Each number is 128 + 32 x the weight over its row's rms, rounded and kept within 0 to 255. Layers, rows and columns count from 0. Numbers have three digits each. The size before them is the row's rms in percent of the matrix's.

# layer 6 MLP down (transposed), 1024x512, rms 0.0806, rows 861-924, columns 256-287
086:131104090152088141142148150114116130180110132122145157083070137152121147091104125128108146123104
102:090083132130125137151145140113150123153107172102105091150153129138083143163172119150137117191152
108:117125133028116116099155158153151144108137140197118141095131182144123159143121122071126165160127
101:148156069127124052177168118193143083110149095102064133123135147168151134146100160140102114114115
100:173083097129164101137134139098151129077111009091133182142145194122148138123121155110061066133144
103:083139116141059124124141100159189095127178131100099156082118119152069073048143179104144141095093
095:136141112066115137105151142154092128127116091135139121161172170121136129162059127158164126174083
090:094011134161137145069155084097148109139122094118127119152171077143102122133139164179100157160158
100:102136163139130107090139163157118137148157108125166089097079108107145128118122113099149125107115
129:176152164076111158093111163138096137178143150083078161157105132122143136102165150153096059085113
102:131131100131136102097127160157132087103123097112092148199146180077158163119177110185119126111191
091:093127188153136083149141084143112101106171144070150149145133145141140121149123089087127084112144
098:086137137107124134118157127164107173141160114172103137166118106138165152160084138063165171103097
102:097094134148115148110129158156138105155157146132159130128140095077078146137119149158140142155102
108:159156085132127154146211090129151114131079158125170173081092115144119106088129090148132110113088
098:081132117042121125149111142137119103098125188119075107128124176123131141070143149144168166137126
093:148151155126151156110154081134132120148121100139167119126160154134107141118157220126122165137152
099:116084123177111111177128123120124091129166101085109133167085073166134080119111156130116139187139
091:155168077176121086139143126078108138095078092122108141181107080123144111082150093178083130129114
103:187148129185116122113169207117108129109133124118121185137082162141142089085080081109104099129137
100:084164110159137131216108122157097110123116175072120111127168101134125130156093149102123139154119
093:153252103069122128139117130160140110122074178114066136091078161149141171125137102114121160097162
103:171105109133098192141136084075130112131151148134108083155145116117162090138114127073134085141151
102:175072076051131129110135094138132098127123137143103171144153137101123097102175112104097198096102
096:162112144108189132132130115130086153157087074147110089103113126114098092183089180118182136101138
083:139104137138128093107155159120140126150134105158108135150159142112140097162093093142138080158139
103:141075107145145163175109131131093133165154130140123114134114158169130090175089126097172113105122
100:098154148124174157035078159097142111166126103098187145079134115133161185148103113099145050076088
093:141094138145134138174173090129098196159111111189156138166178110156120150124130094094180108097152
092:134102112121109134071128138147158120132099184146109104118101155106098182155118164116085100077182
101:105117165109134138076119077110136138150134127081143124108144112096184155083117166113106116151093
099:154189126124077194116111182144160132114100107156099096145087106145160129147129138199116095095128
093:121093175072092091109169113121145165177173106160119087092073146110153138146135128139153160099074
097:084152148150097096102070122115155172088120201071130108123138146143122105123128048116099095134160
109:170158094130099119157134139118111150108130100121154173145108072073160117181156110085151135078140
093:121093113070118137133133158138112147131118079167136142121060121171154139088140136114105151119164
116:159071167151164140162118116203034117178075092163137151113193119133145129142119114138146101076082
091:151065097118136117100155171140131131142130154088146156145117060145124174125092102108110131171128
105:123032080085137087166156125163108116131168159139107115117104094119093140144110113119115108214115
102:107062141175117132131164079143144084136121108152165094134115156087152164089166154143151162092120
096:195107150102147120102188188099129096131089157142151161110144147102164092097145117084108078102137
098:130108138142200144159113137087177125067104131154148132086096148153177164133189136162170144185098
100:150083160080170122162136097102123147134083168085137122089180149101113133127132122128142087165154
099:101174110108084144099147132116148116150130127079131151171096092063146147134149120121089082056183
111:118122135137113126115139161185107130145110138114104183107102140182180092098117140160100079151107
101:124163070123031140140132112110150130138066110111107081147076157160108144114142078148142056166109
096:076137132147100130110101126155117137111151106168080078099059187120141151149129099077116166156180
102:145144047123200142119141098144156188140183164051131128151167112117129136115117077128116162146084
097:089158104183108125120126143096143152177104164075097179155140135143110151151122173098123082119149
094:157112146156149108101113137146135140110118154141107149152072199123119139097065104135146099126092
102:132133171120152179156129134112098129117125139125066189119124113078149157159090185153126137071096
105:124101097106155120088126114110091131118132085095142105116104091159114109140167142158191116092150
100:079138110154093113131092117141174166092114117188150121108070105102110159157134087083155148094058
113:149104163120179148142068104119117131165132170120081118070110196075128112141086056112138144189058
101:069164132134116156158025142046154104087168203123107130111099100155140103181124111150138057112058
102:144143107132163112123144094123150147082187134186149095109131118185167130131106127083143129134127
106:109094110162173156126138153172173092151152140137156151124146103097133104158109124116093174188067
100:164148149146126081090111134140083140142210065083162160157058082088132114125122114153097091100096
095:201164189162161134087101121122109107112106177147091116190122045147121101121172118134133115090174
103:131125110156103071194116156165164166142096115160082165092101163140112092137154104132137153140120
092:123149137104153083133128081078129149078103162117166110139109117109059122195136140109108132116074
101:178099123156153093155137136128116143081138156168116147132100113159115145173105096134143124127179
098:111159098158169082164069063120118109159167142117114137098093169094155174087126097093120124114098
098:130110073064153148196132160127149100149122119131129160077110114092181107114111130152170156137102
# layer 6 MLP gate, 1024x512, rms 0.0786, rows 862-925, columns 256-287
099:135147081161095110151160196041096147056144145197149078125158100109103093119110122106104155123108
106:153128175097112155098196110114097174121165122132158133185090156069063155124133097139097174132080
101:131138110137108119119152162102161182163065100157132201148149065087149104123137132113103159149136
102:100121141132125118125138080093154154143154158149126107079077123136164066164170117066099122100143
107:154134106092173106153108118173158100156179109172129141168174120131131156172141167111105116135191
098:119093087122123105191097123143113178107112113130200078184164133127152147152112183141132077084100
091:145066127136166133138127114109179209199113108153152191113152123180145104148141167181177125142124
097:110070102169082115113057137109162155096158126111120145113182098053099111140139155087119177115090
119:093070078167094206157123095115139149092156076194140164106170145101164111184176073138140158147113
101:097092105143114106140094141136129177123170156169134125092136189070150148124104108130126214189091
096:053099160181099134142152059107069109124127111133133108109119085077121182169166091142092150061171
101:047109143123122162121111093083153091168192157148149086158135142172147122074121163135123168116118
097:056148138135087158126173090166179108167140164133160142102106129137174132146112104118136142113096
109:147160083158102148177080179104121175144082105147164132181134079135131074174121130123089186129113
099:147121159092126079132151135092081118119130092144176139098155123181147141139118096079165102170106
089:204122146132149180074130148125111160153159092121157138133134176048160085164087156108137157141144
096:164136128121114107138110110094112187102167103109189099137105116162129167123141192105174128169173
093:150157207154160123167162144122114174103090157186129099090089127066205164134128065094132156104181
102:119143147103154151131101109124136137201175142130110013109154112115122150113103123149136165130167
100:080137123073163117154095188100113094117151086145112114122062117106139069163163113126118178106155
092:114139149121145129147129146134162107115143109196106117126122145114143137145097065122115170149097
102:167147094137122142151108105118116122104101083187153083153116134063142135129194084098138097139123
101:113103118168178155109141143125140124104114112159113141127127100124140114126108147197123066189130
099:111127119175114152146090113074161163162176170130126127056092087090084166169116163089110076152109
088:134059160038146170158180131104171128174116035175136137098135108115156135133121191174211136142205
101:118133126157131154125150097126149104080051093145105182125129134102149166110088108155110114130135
104:132113106138183119107109099138042111170141105147170142156108084083093129119138154082094086138143
097:102128120135158113151162166149132137102184120157156075067137161130095126188119095160094110135080
095:071122101139150129217158095152123137131128153135145117119101123117118115147110096141096128068195
103:098083138153151143131148154136138154105184151128158080094073107184153126180119133119096134147089
098:110079062097094078200216077117159190149131151169126154125164200120127111132170111138123114090176
086:136094103118139112168122147100119127137177125133133107110160144117148115160117124183111142179172
100:096145120082128084144132132123099176188176144121110143115109159063088144127081172142080127139139
108:148129132112094178148113167115195106116168082157138150137076112175128116139125133099144149147105
092:134106174185128152189076162149151184056150115152108100097115079074092118121158156077127112141130
109:156140099078094123101141134065136128106103048131150168145069154086118134174165123124128156170170
093:140112184094125123117124064138168123200098170197103155098119150147175157104151156124086139116126
101:145122073121121130148152173137127123103196082152100177128161112103175107138096100125163156108138
104:207132154097142168125168112093139096063162081166133117106073147173169024150162066138091123093137
095:186126171157096127192096146089161168141184089101150141137109146164131090158111131138119140152151
102:068086102154123117143164150114134122122117068182170130123111134137137107157160155130150184193163
104:104135151086147148076128121111102126102109119140101102121136180112120141122136162119129115137139
096:130106117128162109135145094085112140161210153115118163086105099119126158111135160119153188145156
103:094089124099116101127113117112113112094100057139103100132125189097116144133111148096124078163144
099:088100098172084122084114103141160132122119098116157169100119137115138169135097150190161079133131
096:164101070101128085111096182138135110135181130118137092130054179097112117120129083138156052107065
106:138144132077201149142124123091116129139084132114097105158139162146204110153141132119101098110174
096:138123101105141167136102136099137104132115107129145157100169104026134135145102107138075153149182
099:129126131137135164105097137101142131037111122104082140116134166096142188105129112162100133088061
101:161111143203145123140149112152097149110127146148098104115147105178130105073124163177126080127096
105:174105162109101128150137129146140205089173083146161131163119147211089099086149132125155082103113
098:152142140113102126179174140095137095225102100170123130083144101147120153168145043136104190149184
111:049099125125085148166127145144155142098151153171132096186166127147132123129133083137092133102189
103:135128148091116148075128155092076158103090090114124140147141168122147182134195108112091152092152
105:166120101113122118134131128145103129118103124168110152176111132165156179139111147124109142087174
105:071096125061142124138152097117179153121131136139136117146194083040092082119084108160104145143066
103:174082148114139102156156109111165172146108112173131168121159128099070123137164155130125102147129
095:129101100115049121115100177083111175058159164158111170153099169139137092135105157066161111126118
105:117107119092149161187113124117119120097147158128124091120156127144127103132092091155135150136136
093:147067144205092130132097121118174121114146111163094203157163150088215077126119098128158171092077
102:174101125045174058136130112121112181141145113163132112126096137180206156142093169140205112152128
105:089094074081119097102059125163115096064138119147133123111134144129115157118204116138133115163077
099:155150130120094115137142182127165116119108137156168161144124167119110076113116064147096151164118
095:107094072141159097153087170073100191142131064180162066113142131108138137087120135112108133117099
# layer 6 MLP up, 1024x512, rms 0.0846, rows 862-925, columns 256-287
101:143136175120146153146079163114109073189142091098152102152202150138103128134122152112098072153154
106:062132135126148174100148113067149103105140146090125080123179139126092093142126115180105111098122
102:142126078096171098110118117094140125076084131145133140134096156166135149144178099089118082142109
102:146154097101066099183097132151140175146059102138103138164106132150119113122185177108152055197120
104:115176106136081150158153135108097159131126145070072130106113153175135185160143112163158088170162
092:231125103136133095122162119124129119118159148160124141154084133100084147131108086148093143116181
089:159173098062129130134123140145171169141113117138117123138063117132179120136204079131175198104131
097:131171120099181119138070163149147147116120142154146119173129133157089098083158111116149169103055
130:126231137066135098104166168190143153191168138116153153133081144114152151155086139157142138143142
105:121111177149101153121114125151120154131071164103146120053057180092135168148185086110185085158143
092:168100128147173119143143131133164154159076156094124105140092200100181149145093132103104166158101
099:132136120152084108189143189163094092141118181134133171073115149108130142097092102169171189104083
104:059114124149108153142154155165152144188143090180163133083117127112101130098103107106168123109151
114:104115114162151146131159109173058145139043132117136135117101076153140131143062136159114181048128
103:145113106141104136088066115110120136069130132080095135129089125109162110175119173131106071138092
091:064134107115124126118120193106119177061125117144162146139153143089073067108152017141148137153141
101:187101119131118100125081127160143152127160117112116167110115176171152103104160143144135134199116
086:134040105105109197141108118177117160141143182072176121096166107168111110176109093097116127117128
098:140135138133112106122095099088137133098158165122137090152140097123074167107180137070073115071090
103:114142155112119104138094133138106082135113127155109104133138161137112143133140122131157069129128
116:144119205101167099133132115148152116193145127163097159107106151116157142143127103126154156129102
101:142145159169178161100168152138117146097154129137149093150143116141166111157072117081123166159130
099:110141093091126132167148116053121172076124131110138132058187130107131132111076163134146118093115
097:110203122134140102140148134183111090075166103116146141170119078150160108165104160125154130160118
090:138194104228094090112066161138108111090154173133125130152087143122072079137141112093063114107092
103:119106137135168123113164127134117094128159170099146118136107110140128115113113129133125159137185
100:196143099187181124128162110133128169208178119162183143170114149154131068164163181097113100141123
093:126133110162132104111096110099078100052132170150109167101059102146110133148101109143145113135128
090:137126111137127125158138112116087128093167132158126142157139107107168075160112044126126176092124
097:158138131074132122186077118078166116151137120156087120147209116139092107099090150069086108113149
100:079109116148115118135067105151133115150156157095135137087147139114098110138127134124132156165151
092:125124114143118112118113131084106135155101110132175213126103116108130150114098122098129167102094
099:151165122017095148173117133147191113162111085111111118232116178096123140090181168162121145170136
111:196164135097143205143101105081147149151139116163075175129167124099143115133037115122132191122128
093:157116105124135173110162145118207036163073163161145169149169163141163099162150091124130147146119
120:104147097070123094105098134146146164140193218118155127192099107203072081141139127099136129137127
086:118139095141150190116143091133150122139177096130147129093127135104120132178151157115185176129114
106:080154124205154177109117106067168135098176152133084072123176133139103140172117123194144159165093
112:136108054085128135116124136159102112128139129094122098078143180112157042154069123110128116085132
092:125127119097160156139181124121115133134118166146097154064114154198112122156162190160116126123141
094:123104128184146164118118230104088106070120137089091187176158135058106137125143184113127146133144
099:087136127116134105153091163181153117101188076137143081130129154109142117235133131069066149107117
100:111135128136127169130142104103139062089137120153099076103160096151179171107136173101207093125106
107:135089152071140070077151138090140113059102152178115074119096159185127159121202157110172106145145
097:119144109109152164156142140164092155186107081110142121182107130046106151120188137116099113108110
096:206097198093104139120142095116101117159148147161161127151148053102131121137093099167125112115095
101:132163104131123098129142117135132118104065163101177110173094178190138123088145130163105090160154
095:138159149151157100104112170099151167163096174068092130099151123089121113137086142126181126145087
092:086179118092129115155094116126099144131183139102159072104180151216150092154131109127153144117126
102:198163163110124103172099134116152192164130126128055157104138179149178122144123107110176128142064
110:141101091154082117156148135146123167130102022139128115165113150171105138156151132101154123146161
099:106135118123162085084158131118205110156151170158180075156155144157181124124090139179114073102205
118:144143154157133184166074122113123128121072104127117117129182111115139119151056121106084120096076
097:083164105134143128187130130155045131146079078198128118148121110074160111148112075068096155102134
103:058094128153111155070135090083184108145160147105113211127137188115120115133110113100130099108120
111:168202080150145099090098116159165149133148144134118115199134152165132114177103105126168190095156
101:154102215086057132133160155207159137172115147125124207075170098088116115158100105125105085162113
092:114153117149120181126097185098143108095106082089092104100111127154087109087104145079146128125106
107:137132161131201104075127105144161183101135156114153121162153133110151164152152074174109163097201
098:166111201165102133106095102075152130127140125164102100125136084101140125146077084130178183091114
103:124163098158182167121062124178120077142132150104104180098147170104133092069088117175084139127094
099:134144155090117120166127193112091170143033116093162103103095114058102114162141117157141140154157
098:092090143125169132088132112044124114104135142158170078105107144137146178122123138123124127113115
095:195122156147146100128152120105155192129088110139048166166139127128130148097091182115140105134076